From a checkpoint of a small transformer trained on Wikipedia.
Size: 26 layers, width 192, MLP 384 SwiGLU, vocabulary 8192.
Architecture: RMSNorm before each block, rotary positions, no biases in attention or MLP.
Each number is 500 + 40 x the weight over its row's rms, rounded and kept within 0 to 999. Layers, rows and columns count from 0. Numbers have three digits each. The size before them is the row's rms in percent of the matrix's.

# down: layer 5 MLP down (transposed), 384x192, rms 0.195, rows 221-251, columns 128-191
# gate: layer 5 MLP gate, 384x192, rms 0.22, rows 222-252, columns 128-191
# up: layer 5 MLP up, 384x192, rms 0.215, rows 222-252, columns 128-191
down221 094:495473482507517568417519548589507486477521509501540490527510545528559508473499513567428503442510452570476504489525528469561463492504478513500460429500500475492385492487468503385513561436481528
gate222 091:477519472497506544475530500462517537507406423473463549448509520442475500538504480534540483502463464527594485431465460519544468464508517454463536510553426459451458526475487474486501494505449507
up222 082:579428471592489465554483418410473569484463565529513454526494451444440479439513538507531537540512491535588527503544482477498407496447552424481555467489468467517499530513531543556493544518539577
down222 097:498618484504478492499432565502572482558528486575457559463516481449547457483485597430501557474491433602562534488521460466521433504424476450495561502454482496487513434525438494495527547511461540
gate223 092:538488470492519512586491486513504517455499472531498549428536521531534473531483521464495467510497501506543555603534547519473476503499465540510519469429445468494420519451462442483525537487511504
up223 085:505508529474527519442449495510550453487549477461537508496552440532463532573544433532528528440564491514449531526527509431451470498550532494495463526492512537509500584560503432500494504489486515
down223 094:471482557527531507484485542558487478547528426480481481528485490535487480478496531545531530520455463437527554524443465465501495425518561532378511526565424490463512473513495515488475551366417557
gate224 095:490619483498435473538426481532502506510475544499502533531495426519531465524464464517529458486445504478539468505427474506397490481495530525508462521449467498476502434451535464445563499501580551
up224 095:532455448477521484544571470493428496479492486536466507439385508535593480550482516494447491454494492535459578473510526519500585456513510431462552471501475474511504557476438442523502553383481512
down224 094:496517441462494529507494456522457503509493527486457482472493503470554511463484456434518633422495447458441483501464514420541491506517484487474543481455599465438496489555483421536467468458546503
gate225 102:486486589563532460529463477525510511543558538515490551537568499590512503463538502528545498544550556502507422509468491505474463530514466428470402482453580486462457492482476495520485529463448473
up225 109:493461483509432462451504556503502487529588515540557500584498486528476474542458521475443497503500454559612523537519452566507496514562548482511538467547520532499488603492475484513546575479515440
down225 106:516509544500550551536480500519563477496561443562395516528481436528495549493498401498520519429461587469532511496517500567531502503553530466549481520551535498509528516514567487538523579479518509
gate226 095:491592540516562549476560491522493485502482444504505570444451479486571508498493495480493640531467502449490506488537521445523459523486558510516465524514573509486480561517503505534573551550475554
up226 094:492429468540461508518448462485488528518470532580513489493549562525618492519496529540459484505447392542508591449513533466488492498493455555411564458512466492493526480475427521456438511536481449
down226 095:490638529491552462580501465587486451504517477441494552407522509480535445520422473500503518539482551480479452477468509549545525545489547439476420496513508472543534553442502507520548515508504524
gate227 096:510463467503498419505523539535418469502555491522546380546527525514529463472415430467534524580540547505513559441499473484483487494532545514499558483470516470508441557452371530450475482442432542
up227 096:485493497562475430518508498494519511522517453563444555485579473489471494549545545483486536518573484415524594512518540521453436508553410500476476488460563576436522507435443452426582527554423525
down227 098:507512530503419586495487455479437500517460498507535541418550517574530512477450511499551489518454477525481466557492442583511522450514478492554525532498532482500597478506506537524500487535519469
gate228 108:464513575490507541391586480447467489550477534491492537433602572474525531492463519512513500478472501518503533508528481546567487523465490561458548473514507470502543513525498519521556512510536495
up228 102:577573500452504449469494517463599561502445508468450448481578530470547544470463491524517501450442534502575546558546476559548449566500533582499553453511517509466577497539458507456566556513499498
down228 095:545463510422532483562507532529488464496537424491543468447564497522521589490508498516511456456434545471508523537516522504557543568536525493464571410509479509570610479473477528506525489521485487
gate229 095:464497505507499472473534517505459422483479471417550551513456577484496530538476452560565560460535586524466466496529537502485549491443563502502433469474464484487517496466474534578527498532453510
up229 099:525492479505509538515546556561479453547489504485548442467466528522473561577449440573537505466423560525524472473456540514534524530456562515467537541510447469516451501495506445477393533535578419
down229 093:531490523454465459571582467472439493502492465504551472470542470527484525511540553497504513453468415489476489533606485482487498521509430527528597427519508505532553495506491563448537504504423519
gate230 112:421516518473501433586496428518573504554487461465563537484512469532483541476501515514550507451443507502516524489554505557465571441487565534462534519523446487534504476522495481503509569580537463
up230 105:551498505487485525469500491466455464527565476486504520536539535516490498458499500539551485506477486466503498526519554474552574506540533435447512430485465545493570421482587517500504498476507497
down230 101:471524458541572553482424549489457494496456540575457470504450468479526486504530504380459515554504482550456526462452484445455510545478443522566519550524485495520439551500439518467485474515514552
gate231 098:442491540474527446460470498497506493525507477486474474535539471458474457541494491524618499590527502472547428513389482500505521461534523567620486459471527529511492450565455537515463404425485534
up231 090:542469500503566464505506440588520432533488522507462501445550530511510543445529499447467432511522512536482510553551544455524555497555487464498482537529482521440571475502529520512591508544414505
down231 093:509433438574447474516520458480521574506455422558546530514486528522464464462504555517441542458528452493474500511504476465514523469509523525501510515521496528515489544532504566431454465540517473
gate232 096:567444478480550510529487600586584484511546471443479409499514499491406517468491577509477569594538478506458520557497522513526451580540452446530539508482463450479537535461562532497517476517463522
up232 089:503541431495544505566497493523446483507485478438517470502512560544461453513454530506510468515503475554480526519507495501497513415531471436536532534464500432504501560515531470496546581479479588
down232 094:488553500507530472512519461471450459514518512490521519554550539487503443428578542552463491466510480392486506541570463498524505512525478449549543510566516493474496557435574494482487452499623496
gate233 099:524460521532575494479475547534469528484499428503488423437467484524520519498494499523440523542484503465442495544468469505525559543477482474540497535480498550467541473428535543514500463531446504
up233 116:489502484543530492475536478424437431442523517535498495498546446510462521477498551504601510360460454481583459456504471504521545636462537548483466475483484549475484505499511508472498493529514484
down233 106:530518459521513516549472573430516546517472488467531467522552551487478489519536489540473489486516537413493487541487479485487548447580472468509502496541526496509466525520510488557474491451528515
gate234 102:521547473540493488531457500526461494474484508575560563446498502464513506452489527493493509452526606491502502415474558470535547523535423453597449527563502476449517468563515488469508478527459580
up234 096:476481502583618528513591495547498550491538506513512410547630527561546486465482460427547512525540504522522450537539481480553491426466386508467515545437501439491441506490512557548470481502452485
down234 100:432497511488485533503508512490516518593455419465481460543434487523507490552463459485558443419510448536489557486455540516381502436448569516510522527460532449434451551457432480500478424536522508
gate235 099:579460568424531546508546522558422511539514468518545521483525503492511589572442408503526403418541519495444478466517485516510561466523483516538506504448522477497486525500504477548508527509481482
up235 087:489556517459459497588556491522460512487495509524490482535514502538474482504534532559469470529521501554502465478490463548432461518496545521491554437499507472522489460530478586503454475471527491
down235 088:462509449558507516468496494456507422517556477539476527441463470520462553485516494496435474462525483507476497553491463497559460486447519425465526570458522582480536529410555467450544438483483450
gate236 095:452511555423504583466535461521511508558461509459527466448488497470543459515468505470503544523475529492465507541486480499497499502433511548489383519549570468454504554522427451481459599522578503
up236 104:494511516439516400548533491502555520546491532487442489502558557478487476477563615490445482502441447421543523536518466485462454491512483537495497493454542448502479558505454574502515500484558549
down236 095:407484554382462484507572464484506484461502464504495554471473486437489532392485501478511526495482427548487551501432492522461494562466531562489455517494511467462475509471522454495520509443513547
gate237 096:538524431489533436437487438563379473484518503486505425544474455462485442491500477513481566516444508463544467493498496567570503470427511505555524509430411503517497415512492506518469463422490403
up237 089:537479514552431492477464414560508528507506509506492495493442486561464494526499558482523489509538482491506531525602516449518423476451548459537401507519546519519460489483569546497521506548485482
down237 093:517529487499503517502516516561476507491476495579547417476452505462454501517493492533519475457394456499494501543506526504496517451595445437584537467453450467458477483491467503458500490512519526
gate238 087:602450585405519473600535424517537525519443515474480489499477509471514494511468442475503587464455503469563580478489539510576483577464507509555519538512500510530508501550495568477529490481448504
up238 090:550483580532521527512511452467432504532510519493484470509532529511452543510486454559497493492441562493489465451524441543521520501481526554529534543517475451500484565498442495526473469552527475
down238 090:472391547493509447544501556499535489513406438476474538509557486543522384515459428509499465399562509446488551545508532457497477550473538519508502451508543500498531510539538500526526480547463573
gate239 095:469495450484549516456517522502436487502511423528536512548549557487522521520471491491534435482483417599507542507448487557529482506506474475407458400498584560531515476539510489490496399535452526
up239 091:502553530481511525523498516468492556527435451488501512462550518504516411536478459567486481505407440483447582478416518544548507525478593514422540484479447485492542521535489427470434496475527568
down239 092:458573446537496473494437454435465470437554490553447505548493525525477523508549511545517508455460454568521523582540465468440489481532345477483474398506561526479486472450422572523564530559487506
gate240 099:491559489495495545482497490454527588446444450521551466465467512460465555511493435465454482502522511548514479476550482535460443501469537478535495474518474514486453420459485495491440407430454525
up240 095:541505488512494497537490495488562460534576532500461445492441538505451537459483459491499436556431446477428468460450417491470425547513522440502435476521531534515422501499511437496479384511480508
down240 100:507494574531529503522488544538468486563476575497616500526490479587518500469550561552557485529456529484557426453517566477577533433465546415536552504451474490542547560477459499520492516559575497
gate241 089:422428499501511500555537494530445528504556517536525466455557512533564464485522502491508492512504483493534500496485531474578449480456573471529531549533494467503517518571540558509511474565525535
up241 091:471504494510591547519473500473495501494501467448540506594511486491566490567441473516564519509463510485495506520489584486557473443514536491501482486460474487623474487460487509498451506537504490
down241 095:519561498450516557457440525509528473589540461494453508470518503510543501527488496469445545523531446455553415476490523487499485522481410498465511477502508451492573490511429346611445474535510520
gate242 105:469454559489460449420521541512514466458397474539522499512427485481488475449572513549549474542511466540497437514495520433535476511459532488509474407591530557521552504519485534466455540496573511
up242 100:527502537517540483563496538413508568527454520487487477502496486456526461482435560519466443457526498522430478477504459437505477599437484510458464470577544400491531513458511528465521549451509444
down242 099:535515488542473449531541441482523512527507568472499456512528504523529478553530512434512449504489507478413495527576483531494578540452489447555571473505519446549519460464509500555539527524419527
gate243 102:536491473453447501505511610502491495493495530491465495577537506552490484481472562512491475515461461460504512565486471468490536470520533557561472549546508463512505591513596470526540549524529512
up243 095:506491487444494517456550506473468446506476469480494461512527473497498506535417448481508482512472456461531475447526348523508500528496485460516494474513530552415462551434432592426524525505433437
down243 102:493481491523564453441483491494431535535513560477474523504517451466551505484511534561548534517510528559500458397456493481467520476463449432511493459494428565453491430520489530522479563473480458
gate244 100:481503454517552410470512483473523510499559585461499531482356512541466518509599449484478485544493493579544527546539536513545466530572532458513480489441499460555465492515473511511578511521468436
up244 099:464503453539511509523494486482463598447567469475433537524495464547527554496559434464523542549514465486535513539523550547467494540531464608496508502501442535516418516504564527507478504494502541
down244 101:593498520530404503492501560515475472500435514508427485485466526407472448500479472479432486458488537491512491491422510528415489495514445596537510514541517541530559511449495508433499494468476473
gate245 101:486497531445518564527524530396549571429509478473505470516492514438491530524534450516505498518506518549514455496554561561458549527484565532427550535514420484427429485519507507550450508475547500
up245 093:514489539443503490530516487432522512531537527452519499510537550463471485537537481457532433484475553484543448517417595524511662456526568532479506506497533508552474513480431456536473530509504512
down245 094:487553480530430472553484453574513481495524565525539471520487535480501477539483512473549508569475470513496544555461498449583448417489484460480538486470531486522471445495548529543496464562503497
gate246 113:502518503556446452562447505586509562513518516480572482501480538520577494581473504527507562513535563506496516488469446534456476487518535493550378652526459431505495489506485439486517454535409461
up246 102:534489555518514455535518584473473539500520554533480458456483517512518510477523437566530483476494477501554530517474482538446512467548525496514441531513497474463544431585530538465513464518517509
down246 096:488470457463457443525455452503514521497514478467526547558482460541503505485502530466497516466463475513495487466448456444494462512537512449526508497541486437529493504435496513476446546461515513
gate247 091:473566541455501511468533584533466538431446451427437450489512436458627545495462499486497549557527482507507501521531504528502479540543496571542499460473529458532494540565530508554479461450487546
up247 086:519552572509521508470494498526521529440464483460528452487476531480490510431506424469511484566500514532523451495546542566530485540444443489503551467534390534472544475492438520521487423487484489
down247 094:474512446446501565505527518499551503427483463534504528400462523426525500526528505475486560546509499506511501485447548525567478528551557527435504480454455501512534535419553474437544503535442496
gate248 099:523458484474456437498593472534462522471454402517441554523532469517543493539510446561459533496493480417527586431536457493474468484506498565489480541489569446484525449482510491535517450526503485
up248 096:506518537448476458457602477527463538502521531463410521555450486470483509489525454488540541439460447514530525478493514569454547505534453530506487542511530404542502547534463518500483549522483507
down248 099:457500474491556485523533466459571476529453544548528503519534482495528530549504535498523477456509531522467474564491549496525457521472477429540488463511464485438467491451456511585496515495467509
gate249 099:556483473448439558523512550540510537522523503452593505437527527422548509540469503490497530458420555554498446480495461497477507536483509484462460507500526485497473481548458498484546491457569453
up249 100:534495488504517476450538560531507554527483472515493443486503574563482539482528517461458454529487516499508509477584387476540461517548426496540508462523506510505456537494526537507489556515437503
down249 102:444484499497440481473510534463494496474464486475495485447428531399527510573462502498518440487628520395447482508470497477489502513482481507527504516552486430511472487555510503554533540457493474
gate250 108:487524522521494482454532509541539539515513461495498459517484533390552490562469522419515462488492466489519537436478436487561468487485541516438476481470572508541434455465460485456558450477532533
up250 093:495491493462491506510519534460510470482513489499510498501440520487477468438406481508530503513501532496530461477453538446562612541545548516516487536595490509443511454537530544449502486486547529
down250 098:598493469504455399505496487568573479399478502481505436503479530478502493413502463504610509546525510544498563587529559553510536566471456527540479442456528515506528504445506544549493493488499489
gate251 104:434515496547471530522423560421500482474485530499454574434473490515496490536503476502503477507533560517564427482500503463457487499494505543516552460474478575589502518472460520451522524517599423
up251 097:490541499507489480441572491550525448542514473538530499534526462549541450545541452455459503436519488533567453473521499510549587471488471557521446558487473534422545570501522574586611573458518465
down251 095:454492517511461453456524451438566535503463511463507517537510461529458524522520513516529561523574436567489551558486453494508589528499540519468519460490524477503539500540416487521482510523517448
gate252 093:479514536444538486502436522484465528407531555517517482503458464496477523476564489512526475473524460535520543594544505519491482483485546443489446523562468584473497536474524536549529431451530469
up252 105:465551506474525517486498480568523546529500487493500519498592513521534442478500514432507494555473442544475490544527494522554463435515509440568531461552555451506454543528505555524534474535459481